Weights of a small transformer language model: 815M tokens.
Each number is 128 + 32 x the weight over its row's rms, rounded and kept within 0 to 255. Layers, rows and columns count from 0. Numbers have three digits each. The size before them is the row's rms in percent of the matrix's.

# layer 5 attention output (transposed), 256x256, rms 0.142, rows 15-26,46-58,78-89,110-121,142-153,174-185,206-217,238-249, columns 0-127
089:220137153133163108157097126146181117168154144162112130097142133131220169105170109120116020119197132130118109097152078086103160088165079111196130115149105076042133090125137122134100155126183091159157113157092157146144088129135119130148079150134153131174178151135142142103133071181125148151075122126191122149109065124167108126142171157112157147168094137163154136090130072082094171126109
095:106122156203122111171138154146191107130107113126097166110124135085131170173097116153162172122213219124129111105115097070122103133187136085110119166138173089109157108110170061144135125090147076108106113104145116198106140137021201142099111113092099128064127120163141102128142082128202129141150115108140118178104151101156094096106109131182160118155133161165114128059166142086107145155145
102:125136128070105122146157101185172189150141152141152217075084139110154168113130115129079061137170168130136130211083152139107144130148096135123051188168143152101102117136110132122111152082139155114117140140130109142106127128160082173047121152133145133137172123126100138088126155123080112136123131130154120255164143172150133133158174123106095116140118118132084116165151097113126087085116
088:078115151117176108158124148128133122134136105081150153173105163144190168186100128065188167173170068174112063169177167140176126118156079147161200126078146122118099132153146166145132181155115065186182096117127127162116156113068118177141142164138076069132186159135106105138121117074117126150118118117147166181176125129130142148124100119145160116111132115124142116114098146133133137167120
088:139090144120138157151144123074147086158165127126158177175145080107155136133125134165121147117123123082110194184149159089083147179133104138084125102097064176135144157114145137173113150151093204146153115146167149199137123140054098128145102115124155151145177120082120130124131110133136073137212148148163136100178145063098114126107152138033073113124117138102160144191112142114066116126114
090:103087099201105135080131157123119106092120135144126207152110151117165135204132140129131108114170125143153150091141145093154090150104057104098156132135122113107154160070123131142135136114134101156135161121091143126100164057194073156107116106138105167132106156196136127143164149164072128132126159115076113172158157149127155062151131077185137127169089119137134078146125089182129155127149
097:163092188120105106047108171130174149149143110136102095101189074122117092147069127128175135094132088115090092115058105135184169178099129126128152132098133129155246158145160158193151104151173144158142117106112102114105092149172088087122127196149182114132053092166178101097108090121090101147097197114165078151076113091112146140088149107133145169156137122071131161129169123131211149158148
089:165164137128141064119076099124134143081153097152138137162178121121206151091158080121112105077084107104101103131146075127209125118108147147177105095145131113089136113180109179087118166176180145193159106108140120126112102112162162130203052117108058163147110102119151114138084141127104073133099140150079159092088193082150145148059079143111152159116120163134150104112158177183096123126069
098:181154116096088169117153176177161189158174171106168135129122090130151140102080143141177170132154117131160128103139078138116054135117105124155121139171138107093142172145128086049110142126128117131095130168128124148166121106153066113149125096083105144134110164131130120126162115163144105138101084127204093128106116088117165159155166155128096149090105116234180149121161150082122144092055
104:150181107114103177136173168148126163165175115186124120142106182073139111110156105213151146099180102199124161123143115183117114077131157100133153171158138096160147037162102130098149128136193197077148170102176110165164119113129108164191118118121120189139101112122107150131107108116176071128163045155136134095093138179169059110144116139133164116085121143077109100103122150083158118127033
102:117097200123159137100125158131108124163151122166111085174127111108085164074117126135115129228181146069131126123140068123149141135149126093159133090113161151113094124136200109141110131105120116105165092125130148146087116097103152117173092108195121065129128195128146115088119090164173110148155140166074118077145154213162059113158133157135134172107142118084096080142159143136128087167098
098:156104141159104184186145169125100098109082107155168146118130181124142174076129153113142119090139137132092119107123138095126189141105146180093156124165054070093102134128084138095097138109104120114129130089107119132130145135090141108103125097164126115163108085087145059129154122174092105087153113120099124149158099171178170106108142068137142103122136092165092144135080132156155167103192
083:114098156112117071148119141108178119123098112092163134148091175120091132161130149114155130125153148099175169116132121151131118137137099138104083127123090129122184156190161093130144181116063150149155130191101095077051153111211125123124135215088132133121162170103135124113085119164156178105167141206112111096163148098152119124125117116174129114096154174122111071109065129095053095140111
089:081121108132136067125162093117153178129077191113121174116109109159110131169115158109152128155152170103161116105143138132116136126148091176080075139126160186147162158125165060159122133072139099124113191168135128132058082133181128128130188115120095144123109150141186117139096115110179176152093158129080108151181088123158132167095110110168140086126123117120048099133170162165114112142144
085:062153216111104130123099135124174117088131108105099091146135124218149140146123128139136086112082151136151122180118149122084129163134110137157125114141100148058127128111165134146144154154127131155130090158139130137109179181151127168122118086134148139136119112111160066152115154170087106093128167129144195102079105116126145135174187105096127123125163078094080142172129088113123137144102
100:102152100083164173135064095088134115131115125110086126077145106153202079120137112190147156174121065139147137096144142085101057108120111173192138093112171103179100137134145089067121093138114119129113087105107147144130127119139173135182129149141139136170147185134133186108073071192176124151071105119164127090135153169155146113154100149102133087122162129089108191175099192160160190138091
078:114127123142123171109146113156087097086132102131074125072124177199189192080164088095124137180103194146107096164123158151124185117090176086152105139135086128158105080130126151103191131108139137132081120155147132125160125124131162113107058099134147085127102091119163141140089203178100106157150125094167131134133104113134114148079114096047120107162152176175139193059120107143167170122144
077:107106158142163186105124119078147135160115141134115092087127123182120139115082179131120125109149168099145121105127170187086160125184110098176123139182097189109135134151136126130090197131156109092094164129120096131150098149072095123133164154173142120093165160124180168155122134108098074177091096137206170104143144107152199138108149090145186191195081119141137143109133060092120118157138
085:085103118152084141152119131110118136152173184133148095113131085186084133053099147143139177178065067104168103098080079079145151176116074103117139109112121135075159114135162129158122135085077175119121118117158100149072143138147098060201152191068134141131122192141116143122085163113174141130080082097188169159124123136148142137055154216088115102072096134083156198116128140137141122118124
093:091142180141085099164139146078159195163157126128139156136159127103111161187151146114099140161099194131153166237113130071129134175126112113136164153201174148110085090140121142122130164161110147113121179098129118130158131194157095155179112111151080149145161135116147124158126158135113131120155135130132140189113095105119179127125124183118106122137136089148195100173142122147141112123054
087:109146129169167136176148148101123179119117148112148168184101137117062145127131182112179137174155148146131124168132126149140103176121170147094093114106146113134161191119133092164121092102071143156110128148117150100065133088130116123126154074074099128171080123176194131115093117115133213171126132082055098169109110086153147106148166132143099082125164082128070126097129115148106083107169
087:103153120138147101133076090145104126090102100154118087159116079163091150152126165116182172117111102158069129084120110090110126056107131136142157107135071136108118077165182158155143133138173104088149168158094125147104112141128086119135141099144082123178148089149212111167097113093125100098108141077149157136117085155117141134177133107189120172095100128129071114170161127125091081107139
082:112176138100141109163137094157144136144132131059143111106143095134138156154067110113198094108116134140077065157112168085162156078116114148093124149137146110085104178106136112145115100127144121069147152145136144127156103191126083153015186112152110093076122109123150091054173149131105103126144141102167117080136109134154131139126121093187109114094142088059151111210138163037160104112177
088:117114108119082127110142160163134153099121102216102155137117144126116176150110086114164171019090063166086108093121186152085136155146152154146108148108151136186114112142100130209178158143166122158143112143140076128118126118189105108089132139123182092167202128135105169131130142109153167082147158141106112099144141121104146147122124081062126151166127098142140155071096128091100166140099
081:134136124062152141112069108121161097108075166088077104159170081148163115174125074144153109164171146172145132113141134059135095167110141154112125114145115101118155167131097119114154108148101129157153128060175145137145057067153101159108124071135108172090144120100148169144090135202122099175107159151157186121170109144122127097143156102096111158137151168110147142127136149192103103125116
115:130127186134114146131148166104147128128075164155121174118131119139097095165158076136152099209085080088163070167169156180105153159156125088129120153109178106144087101170115152146093139083148163133113169145140165132201126117108141118175131133081171164151161174153097144166165134108168159175084075153137164157163116113090116123052156110112118149150179139113142138167098066142122136113194
108:109151181151087154160118150129119130131138110114096154149108201113149131118146138062120132137191114131062158133172174121165131129133131189113159108059095157116090144180110179134100127102127106136114112137200073146142110098187176098128138125098109073111096120107118109087109132152094166109140159194092058082111141124151100132191124147131152170151161156169099177116147086107159062142126
116:146141101212084178126148121156066095109163087184160183181110162154165090156121111111163163099066138101127107148101145100127116130183157113108148140074179133147121128149134134154128130142154106120086167157159156141085107073114139189106141084155124157096133176128115215193108133071133152114153128133148124121095113146127104129105136188125125122141145141107126127149169181102164156193130
110:125121081115095093147192134118124078109123114102094135108094153150148156117142142113185141151084185168131162125119154106103134132128148131079193113103174131159163177119121121139131149099104151138099074120107096217099101118113049117054131103121061184125130113122148083130120183144093104091130164130134090136107133057087063125111104155170097120144129182116148147159089076169120135144170
118:060093104146119156106098088185143129100161137155163135120168150127086095129132101128112085120174169121118107042130132089112135125122116155145108153179142146128134103119068189118114106145188139113138137132097116108135116023136062108110113161142153159135125143129106218128100129177157078131138088106126137152167130126163178130133115157129135136144140109157166159125130131064091111101124
104:105165103114171151128175103120103146093144156092115142154085139145049159179155145089140109114121084102133069105130112091127137117132177124109209121150123157074144171129110070180170111168145100090135161140176112140121120109101103161137196168152094125097143145149094135108170147130163162117178149166100128103079130167118068150130082091127139125156184159126091171177137032111128159138253
113:153093196126097087107071096074131143141062144056140141106137147075148149181168093076122144092145172152104073146135144112125185140135162141135173134151177126133155131138105086160124120160154056122165118100111065077213160076114178131120144119172139135201162088080118120099109108142147122144107083147101139116149161181092194064191091098159158062150164105165147095108136145121135089155124
111:162090092140146085111096128149108151084086137122142104137130141108152124103087136144176198163171058161103138095118190102138101156098113164076168115157157178108107115138115162100096117129100149084121177138092111203154119163166089109143155096125128089120161144116137104106128091113153129062133160088173144096138152122168154110106069095093152132147108184114150108090136134095140165053055
112:126163161081130185203164136126124122135172094095141111106141043091195165095127101178125171162102046100169095102126093172182112134127084143119163103205122126153136109139109072138122133164137113118124090133149106149119106123144168127094116087213118110085156132173142164143113104119105088081102108151135132096134110133139043133140131113133148116094155125126112165120156153147108171122141
118:109115204141137151109155163075223098175166186145179224155057172103121122173112075161131126158135127123126170173102053135146136128142139078113098174070083048130118150130093135120116105130142153165107081080154149164158126154079144138119136104090124173080102148120091157128089146123067133170113144142073045158145096126107103122156102129126152103099149104037160140158130118130114075088173
101:150103117086124136066124133104160128140148114183132145182094076154135139069112172098133125068169200116138131085078127121075124118119100158143162111153134105139153104159116137109094136145158080115179121132174087105169112151161219100108119202100146148072112120100120208050165060143159091098171137099090107179107086102152148113172129130128161165140101162132128134110154091132158083085118
114:142128123148075150139075142130128160174162055127197184153220072123120105134131133096118143112099089145119160157061115118164133107158127159143118167144155170156143155138142176115125089188136059109132118108143183131111062091201117155111131153124126118130159122093159116134097130060129156129098112117178089139209132135179120131090177179184163102158120133186142169113145068162099152115130
093:149123097116177126122156120153103174126161084064154135064143134145113102121133130082088162093145127175128139142072143089110098109086154084148123081112101199101151132128154202157078036173107158156128146169156073114112165126227097118105132127134115124128130187127106109167150126124163129077112087078132123117125132097140117199129148131056099083232105144177116147164159114120170155082119
094:108181124125139204063132143134122055164147131076130127174084135122076086122106105156079174155061117168161179124166154086152129149137096162173139143158145130100084109135133088117170065125081197097129116154116139149155139184169174144104146127168130181107108139092096171160103155131129032136114132082114128112122168124123114127104190178094136143152128106101097132126063116084167152085146
094:029134098101170122142165148086137101133134067084167156127101173115101115096133085123068108165184101087128156134165094157145161123158116124152079127091183100085111206126117132119147083096108162055114137140122098110088118111130134156153142141124102090177156141151143078107124066159135160159154083085091132111206109147102185118128084159131153146127123177115087179095106160159122136148107
091:130136126148172080160118101065166121130170148147099114141107173128110091150144132181130137124192127118112127095180094182107130157124145120118140161109071155114142141148114153169143139076072159167127121068168176169122106127119121140156131136098105128074088139179103164132135128060071146141126101136112097102156179158106066048126108132136152156074079160201115152066135215110095153151114
082:101167169139139125107131111172083073101162129170066110146149084134154092113096144087075122109138173088156132126090139108076139201091150106165106187135160068101106167121129175153081124128165108102122121130158227115081214134166154146093132104133129145082118130102111068106147094161074103147137157133127124155139111109112128103103133094094171131130107105096170134124119137056056075147169
085:109147064156119066066084101114117131144110102171140142102140143125117130108092125102132105128093101153181137121130121148133172106161094157114112088133166117185175146095090109128094144164109145218155087148109072120168113166161183147152100102140129131117048169170068166115116086083104176187142153116114135150160157189101132096082120174157174103110162102231128129042131126146181157116152
086:187127104140123091144147091143137096112125092133070150147151145138154116128093112116117121146134127127124125111125144152103131132146215129165117110157084149155115121123073156113140131176059134123146136166088192165097090152049077069124103133114131122098187168134143137090126165069111123117180150117169094180114136097096107192111142103094107184043127113218128122131174123088105121128187
085:163199128091128204119114151135096118136114136132133142165055172189184125115178134196115085145085170136141173091164148127159142058151144122135108097102156171101142150184138128064121126144190138162135137188121081042159083126167137112058148136131138101137147154153179087124086146140182121139110118114147152062147107167138145121134121162176140166114091155208116113121120135124149144139140
101:175113133096127201114135086212178122157107133103183142126159158118111125147174122117126103106118167103180142156108173104121092109096150108071089196139179153122099115149176093153164122118128162081145174099115080105189191152128140078103133149113172132127204135153089123076123196156159142116171138139164143182106125122132107123109146128076160130141129121149201085105100078153119138154143
089:128134099083131120099100072115124093128136110097096073176115128107107094178136096125069125132124174127171121110103123121123150144122104110162120145088229149151095079147128152096169158115134112095188130115098076111183133120178160162103130118156123106155094119092066207149118188057082086197121074110149068094131169110126134117120135153127145148136120151144135148133109144171135136119157
093:151065105138112173133138127113128112068138131167142153102105126112166168111108111141120110098094071112112138127149117088120132136185127180120139120121076110092103133071062102109064095116130083117057145136120114092115144130122176136170098112101139139137155125102151126162126109120103161097103132123074148124185078073091165071162119153141100149190172162148070082160176089171123159101172
101:119152090129133175138087088092066116111098187105093084123134082202188026104128141076115123182129113155136145124151154146166128149107117106104161066113118142135108134147076125077089133174068139145117139137107136116200239134175105078131118133157119129077084092081131093162161142080117123159147163121152106091130111103108082074144106150152099085121101168164131115112141111123160127089190
090:087147137144162165145163100128115070137201153169140144105097114156129202055119090187165135169085080120129124127098112148145141145151132128081083171130070059136204137138089148150107136188085156100127141096117185113120079111057118145125147160171108125176170112111152143177147104156119142160127098154165125140073130149160148131132112169086103142058102084129192157150139124150106129189155
093:098071095114177118113141092186117184069094101103093093133083097169124162129142123128143202126125162132150149096154088171107116151106192114113123071127105041152111114103079104153131215161063170127094149107117108120135180103136107125079107112137119172099154127107073182118157131164113146081143117155142114133112100100080119147125095118120102104144104116170213150120157099168116167116115
102:192126121092109092159132141122084125168178182107136103133156103132121143097103093138122090153119071165088098118137170129118092183111061121116193110191089135190099123152129160124153074131118111205145101072114160100233142146125139077127183086134147169118164115116122115150118070071148137126164117151091115128179128108144124139123157082096075111119142191117137130145105172110122114068145
083:175128185146109147113068131128121123092105090184120034145112156068109151106149133143141147085144162143097085142125113130184148115120101141134121099083070121098114105163155167133164145132143138074143106126171139112158113159130140137163118078158146113111092115108101090143151164124189098112111129097077150084126115103118119162051137097114096196130160071133143115116162105110155123125120
092:217133117077127119135111133099168147147116122123102122149092049099093141183127136188116146160088154128127152103141160131106073145142134156163121097152146122066095163117162071092114146123112126197135087102115122131144130157167168123149168122121142128174115134136111091116129146060141122131095119126126161109082120114121099111166154132139075175096136165073113187139170165162110170121088
092:104118111119131099117105099147110171112160095131113118146144099114183064163134113157152167137122137165106119127112100097147083133132072124103109128067082137151073053171136103106170112167141081141121128111087165123108141118103158138129150145143060096093069112184164140138150108165171126115059136125065063181141079112120160129150127097142120118137083127173066075161142142078114114102083
088:150146129070185194124117132117100111154183122131179106128097137121079119116148152114158064125134142144109140094141187070147146151106090092209104126154170126147143121189095110070148128115106162134119116152130147125194113142072152203133171093156117115117141046145152085149093099083122070152144116161126147118083085098134104160129085078126091124121200136144146167115071142112102098114120
087:135144089125098180119123129092141152118177087141170153068157102115146146097153094087110115129156158119101104090106094132173067039155153097137153111114144080162158062101105123102137103122039072123179123125156137155179157067094134106124135145095170111126124111118099199126146218106116145131156089155065088077138138074182078147122141131104121094106144100158137115138089160114107149093143
085:086086102121134093077173139118122124081112097151096110126166088134131108186149101103137135125141092118123148121109125149151115104154114082125226133093120133151054091092109119122098122104176085107101123111130101176096098135082107119098136158209132141097104116076115127176115095167149110141111114163133168164111154137090149154141121139163110156176125173197114114123120104032162114124117
094:112104086131124151126104107107102087179116112136119172069120095152131091099145111150119170121103152186130145157201190145128173158150152140148180067074110150154176129101106115162092114196054159128129092101133128125162170083130131139132096181128158117079150075119115114099120175202130186126133147128081106100103128067098104141105185120130149127205156144086117134076088114109138128117125
086:079160083140113130159097152159084136135114167069136175148185121162134131172135170156136144187177172111135077149110100165134132157090169095121121113087150178186108154165145155101136138152079132150112070149113099149096169082100131114087164085113123087119108161168098128100157215125106150098116139121084117123108146124179137104177189110156157111135118147146130189128095128165092082116131
104:141123152128160102163149123123124132188130086099207173096132193049146105168122104126137117133145174101079152154114133085147125111121153128125159103114097135142151118133122168069145089103153159150077156067144152153113119125137129185139134129065148184184079154189126137140150181088148134114093074104134152138088151137053184086159145148085074169116090112138140126141118119088142179113096
112:129101163127119146099153110151134127171060153130080154112127156099150139145063129129094128162154096171114110083080144200106092135146133147160133135124143128158089185111116125084124092108100180143178151123160154162118123168046143115156133063118151216092102102171123133101173166121104108152148154105123129129164105199152106132150088166177158100123164132080195143113162203163200139151136
101:162148124151160111142053163150132149145150125185174158153087105070172170079161124137098095091065087132139113177147097100107141139137144130132112116056120122132125147162179165137062113083168053077144109088160158083094191105151175158135095168100150109079138125185119107138122108166128170130114157095179135117124151132087133098135180176122082145140159132101105125121138152152087100122109
104:146127114139170165080140115167155091128077129093089142128177108077162126118142158133169114160145115141160118128073109107146109067112132174113118164101088114128181102131094102085116190186160171163109100117171128144125112095133120126140096134126119097106180112087098100156148201114108113165082105166173078164058074182182096129111125142135116148089110099168140089190102109148163084156110
116:160088157154146140099103142153111084124137127133148168198202086115100174098123178058173107166143127127113128184090095115058180082161119080152113128151105162082090129147133119177123102129178166106208140188103130105158140114104146134103160142097154142076152159131130113154135131133133130144115135134086130122112168101179146185179134129124125159094138059115112081122179129155131138118151
120:142046146155102169098167122152172120124132162143136078147090087109134153081129097136137090126159088085145153154138129131133119129182088161085145139055081130123092113119127118128127094074140159105169160149121132132167122131057152118091159162086124135087169160086112144166107096077138163099166146108130131110090143141118162161141156162128075193120108106107083061118148091176115085110077
129:166097141113130153167128173166176106102125191128106119119136141063121132124139129135137148138122112165158134211135111121144122138120126125130117165153110124104098135052117114161126098092106128126161114107126127134169193093095145121136093098137144135130134106090097091129156159148104097088122108078148068091104049113125113160102130145124078143115138115000180135162107158098096113152145
117:127108133133135089129094186060145155122092152130136123152099073130141075172125118100103155063122187095127156126189090162137135074153119120167162116138093157119114149106102099080113116137155127103128133126169137105161139164103104133114162106125093109159178154124139197140188058141146154216103158120103140097144117194070157133199195118101226166154104053111083072201096145107134152157115
114:097087116119140130177155112161100147125083109095057096140223136141159136160155133114123115107134111109144108125114140135076153058151147148149113140137126108126117122128174156161213105135128203152116112147181188100023159148123117122112144126154140134132081137134108073105105090181142200114088088111098170118182099112112103137121104111165105133149144103070109109140164081109139145170160
106:127140140141157103151144140123125212142146150165107146113141173230154132080110135111085143114101168180107151099158130117171168122112110118132126125135117094084141141121155149098118181206141067075115123159085150068089124096187181128081142119146135124154102097145088128170154129115139135049097146138173140086181150184146106140109136094160106120122152125152062096170127097160144153165082
114:139103162148108118097158165108126127109131109055099140079124155146088158157117164117147121136125112127108126052100197163149107126163175081113192150186127098087116094156124108086107124102077143205126137146121075128058151122103132120103157148119149124129113114158086221126151145119103092103096144122049134120173152206148139147098129091071127140177126125158088135090121095146153167115078
108:098087176149109075141091129102187100099130136122070080119094159162129138083197120193069174128087145118188164112162164190120094076130113122189082150130086116135117080117100109134179135202103180112157139104136148161171151058131145096135056091148107119170166171135183054124126036138086128160210162107203097136143137085034107148126120110071101186103140128123124134128139143140108149106159
120:143133223149147103127151079140125104129133202128131104131176123151121133094133119132075115156058128065151120146142136183129091112082131070158140169173090119067092114109151105140170113149125156171114059133132162141119073146048121130141117136183094141149121110138100110117136116160101101128098132096173116139079125117157085171144170103128106147185190128113116111117139146132155116165089
107:132119116141130141102079119129158112149141120102076121109166176138112140135155178080105109076140118088087166167123119119174168140134146135104174105135206122187087096150141093109169178099118086103079130166112135151075132115030174192113127067138149147138089143166112096099110135170171140127155122110150145136063097147107091134149111104111156108121074107103091138160116109141145110119104
107:090090161105089055086156147096149113103177140143208034099199166102117104132093179172128131123106148057161098100081189170129093104141086056119161177158107187146183120103098140085129121174176114150128132110088108108078153156066140130148065165114131109148117105140120121079122106123130149157171104138117152180194134165082115151184129122151156163084144142111085112158123121141100098141138
119:142127074156116127140146125128094144151120185134130142134140121115085114099141209112113126126098105144149161118101136122082180125087160227086116120144150157148104108113169116139065160096131152164086143114116095093116055099126144135108112155149158160139094097126149233118137166137102098160122108130162129111128111156114149137107109128148088151168107097116182093117170152122145144134101
114:133143116146146125114133152148105092180173179124177155169157068144084138141105121098104111142166132114172138055072139113153143149137137110104113120124159076118144137120136115102134115161164033135106143141095156102123171117112092128154156213154072129094127118151135129145164053142175111099134158169140143129118093148109170150144144188195200133148104165209155181109172106152109083172113
111:128063104091082107180092164123138189121100145101183136121171189145123113134119109103134140074136096171143131055086090113137186069158089090128140132108112160145124157155128164115121130131095122082144159148108077111122086142104055113102102100112112145120154091140179127147162178141100149075189106165070117069161138170173153156209096143060126119141096137210056087105175136115215082133135
103:100144099080062099200157114085131102104180095104126150150181119110111110057176092094133130070108076136115124095131151093121113070128163123101190114177149076063124186128119153148139142152150099102137108135144124094077163150160120096113086070056107054125146060089105129137074120107155189140136120120131126152146174107157128106079118125158150104100183144089130134143116140164133136144116
107:167149147088153127132115089112152137134148138081132163114105128112133171203108094069112107106136109097115103208163113130128170134149143199121123176103119100143105119128142149155173143153157107117135120070203132205145127067104166150137126083213166123171091077067162104176176139146116160089095138137075069101143099150131096147168123177156107152144115162069099113118104140152121121107136
114:139123115135156094131158105131115106127104167147110117078074145071113132132137125096126156123048114135179141194215112119069141119116111154095048135105146157158095152102138109072139171132138096132141201087104155112155128105103176113199172132118120170139134115089134201138114179103147068158106125117146149156134152122077140148102123093108108164089074149119103117091124146125051125167147
112:119077156166140131129138104117096031122148166097134075099119123105124087082126126126146117116117110104159141044180159103116204070117134155156174144099094148157204111100153154112140145154115073137101126133140188140069125181102115115111102126140124122107189165080105122083141121073144171123171174112153091178116079087115117107121178110134103130085115096148118201166134120084162132104137
111:130130112209097118131121159098147144126132176233155109100225173144123133075179136166046067098141068103115139090114139150138159141112112136130100115155135142132085127143148133155107142130154119122162116084121108091092086109143161118163181166209102136135174174164123080160179101131130133112159170129128191115064183162112174094105111125128138123156076145133117160131137130157095137150166
108:151136147120146099125149119112147093118139173117113124110158118125113109125149089135101065184144189129119155182117156099116121135065087126152101126085111199179114137133169162162154164117125155147175042087137136083102125079120182112132143194063165113149166146167062145130074117116174143142074134153162116185154175083112110195148154185110091173180127117132168097097153120144062126166104
119:130135055111092125109113124115143183088135125127114136144137146108100151134141175128115129101133192132185123110135093110109127079085079114154119220156128091087141174167104106123072170114145130118180154173186184095134151139126121160100102114061101141077119117114152052158119096197092160087132104158156167151182120116097153108148132104153160089113131123143129155162093133164101118152130
106:090137144111090159141132135077107071170167066173113104161103114166133130130148105142119167124135081163105138083111117104121145148152107124112139121178163091102111134095124103126140151162125092165103111122078081125158138169186096144069111217099099107089074111074152159142134123165077115086174070115111094153202147117082140115198104145111121128117183120115112123115168170125130129107118
108:177122133139117134147120162095149106123117113124107126157146132124115094144109084092144090138189173135128106106086168115165112117067144131128135159096118146136121148061111123117116131141150106129103193107106140143131111092091110079145148123114129105163150117117166087174160149128186151133124104099107138154098123126183192103115144145102114154131125159170196115185130174141183111112107
088:177142200097133137105107129079164195109156134154175078137126135190113138076168132068121174085087129125124137104105134174179150069123121146196120126157094165120141123107101169129175136154087140080102163168106153124152117093078134066131130138083143143163116074141074133162118193177137151114151164171062093066122149099123135149077153137126188064161097048160111097047122124156160130124129
109:087138123118094147138157144158095205064086103114122092107105138158135137128101147110101176107156087059103146114099106145144145151113153173116162142154100090109140119150114133100121111170147163117113193178131086059123162122181160153123090070140147112158167101138104077144103132165060174150161088090101158124164069095118141117093089043082147086169145127032143097121088115138108173094157
079:079145054110106089117187136077104120150141101094138132095099162103121073147044140219186146152126157137146128149121142153147085179151131068139112082139192141161116102098107122123198153090129192166157142111147092182077113149130127139213144141176077112124159117131107185071194090073160139131137089104093166129113142154135136075131141157159115111129169136172097118158106126150139156148073
088:126109128151116134118147136148146046152120143077188132133170116158165097163129119103181133154140113106107154107168159214062137136088150117151114120113153120176124145170155168098115118080103123164096137096067173111107081178093130128091142120173119149175141124132156088124124044179087107094141146171126123132147133116080160148157107133152109173125139129224118124138118167168148120123108
085:099168149115145100116131089087132095083154120116124104084115123145133136079117140155091117094112121138091144161090098139125042086143135148123108181138150116090123131159135134168096109158138140163083197108154087134137119157178164177144103147064114138116121108125108107075184064120091155152167087132147080107127128141167053092086160225094151125121139138092161111094118095127107114138082
099:149125102151144108141129098108114153127114186096102097140100150160131168072083124151102084142193015146101107125093097153090139148085149144139125096131080180160133106122130127128082163080171109137146125175119132141152103126013112127132134156109101101119172107094141137123160076108132137164123077113158156170140153119188142116124123082139119083180094141127087178113101109128098075138148
111:106104130121130103113162070121101154100120114117128084136112097144077136105108128197112138128177092147118149113080090139092141179186116158076123120161140101061133144153108105143114092109143144160110182138092102121138142108155094194133148109111144152112128139144063157143144172157067140165141062061098108122214113131104152112118050138087117099135107087066071141155090116111105101118172
094:176118152113147111136125144106091151167083116104081136116123138072133126151106112126139106140163140131149030208152129133104120110092119135105101126121130129142125155093135098164099083122149128144161195131165146115127116106073154090143044102167170062155130184181157104150143123151128191135159112138131189192156075124164119119125159105149115134149167158133125184100157121177118133081103
108:132173166108107134104155112097132161116122063066164092149095147162104092133113106051101176094104093128155161066129081114116130152117103167130212086147162112095173134158115117106097126165073129153089164126072121080162157146117102185132119147150132130098143114137146151148133133152059126147143083092146173114132139146096100101111082172115110087088121087090094167064083177070144185152117
089:168071119147214106116140116067111120138104129113101068136049116079139127162121130146199122143139142155083127089183125132118161174196112150104142099107133047110129117158155149135170158084117121123043156066125136107122145170117083157162199098165146093136088146105104157105184113146067127139111168148101149170096127147145128141141083076186095054126116130099134172185142147159117094118136
# layer 5 attention value, 32x256, rms 0.0533, rows 15-26, columns 0-127
098:150153117124143111131127128130119137124116114135140150125045116178109140141109178134101097218152109154128123099158114122165132142150115088154120139128119116127096160167142165106126148088166189135155120150168072137166161134130122134188164147127089148186105156144164071188147137109139153103158113078125161122143139113134078125129137178102108075098118163183140087150142155110149178124123
096:158104113157131091085141085188142158146131166186089170122109107105152162136134112113128151071094163113117132148142121135166128124101108067173134157124095185154098101108117177179058151140162107117168078148123181096124108126137092047125089144048073114173134127109129129131068071132107119165147094090115082159134146126137049158068033135140120163150124119122151149116105126171157146081090
099:092139124163107097133176133099134094150097093118175111155093138109173153133138096134119095132066152111177155180154230167078163140138103091128153082168183157111148172125133104082127123155143196171090127136142142102095122158128146149134129116164151121132176172077141092131136146128101153131138129131102081125118124140086109162080104109106124133114090071084166123130106106092114155128162
103:116168126112047064127111154137067082170140173135136092172171111091145134169174155121129090153144106092147145148214072106196170124157105128113157145178105130142102158125105019185140107114117113214079115127136120131137129110050208132153113132131135141161128046158083136101115136139134155114131067128098117158083135094121091103149147089219089089109154131109195123160110091077102150074146
104:116171102169144099172139148137098107158118113188131158097088178149156090098108099232072109180110103144109057129158148159170112106110117114168104170028134120105101087122115135147113156091121134120122167116149138144078150128087151111084139196194143092145137171080130115090153139154099139123110119157162114131131127063213078137175091118130135087086122175174123151164172072126173145143121
094:048133185157121106166132102138094170173080062155108034065128139123098150130167129142143167066127162127094203148144130117105146107105110142095104094112131107139102109150103136143040125163138094152120097121109131090125155116094117064111121150155107166181105134137139109192125157099162122099054126145114128170188144128172169050118148169145167135127184148096110079109141133132147143160113
100:132120193144168105156127102059147105124143177124144166123132083156129102074117176134123117173076105113053145106149134129133136173131122116128108110087108116124077165148056042175147123107122112110110098118086107111151175083074148145157129185088142093155109148153133083102078079171073130114095125156163104155079131133161105108078083094151135183100156089123137136172178121119110127130135
106:116112188106074135075088118096186108208094161161079135163148130111169142104126140111128138142099141168134174129107075132082117192146122141141121089120179061117144105139114122094139113102219150142111094097129108133128113111136136117125160131085096138156099114110184062134122174161137099098066139123117113078126090151159112147167114113116121082101097118096131166190118137114064139122090
090:147124162133122168153152172160099146129151109092115133152131132088127167090150088110106138104092125113173110142177115131196179114142161153091134183168136163110153140120189130100147101119147146117157139095135174134143138061089121121074104126073118085058147135198106094082111188159124062099127130042152147151100123104124162123119149152080072126155170167085126085147087142169108187131074
100:119097130118139158070096122122124107131125160163109124129103144110128143151110164113115155108141078181167107150157133153174163126167073157111120053159130174120114164137133133098147139106065127131119152086092157113151126139101112126120153130105118159198133137126120133166156129144098080093106104214150016106127136123152164172124116120141205121140146114223100107125119083138119089139111
100:114092147147193179112080129135150111152113122141105126109037124154132170147090160151115134158181139094112178098115108136154089064138105138109125169131091026156154154116066092143083162107122122111148122105145185087148127155161193169172180100178175160107066102132131090142187130171124078081136156167158131128125106131175084124087108175121130135107156117102147090146109115175110148192154
100:136117141126066145165119099148129142120112190127137127128138134115133102147179182148135083151125121154116115184099113147144093088111187178120114167120158114133115179110121156106146143129084067070113134115103132158129091080123111113108078148183107086171133201099125121156140138038155201181153197111112127147123093099162128119103102213190110105117189154091144108124110140122105151118160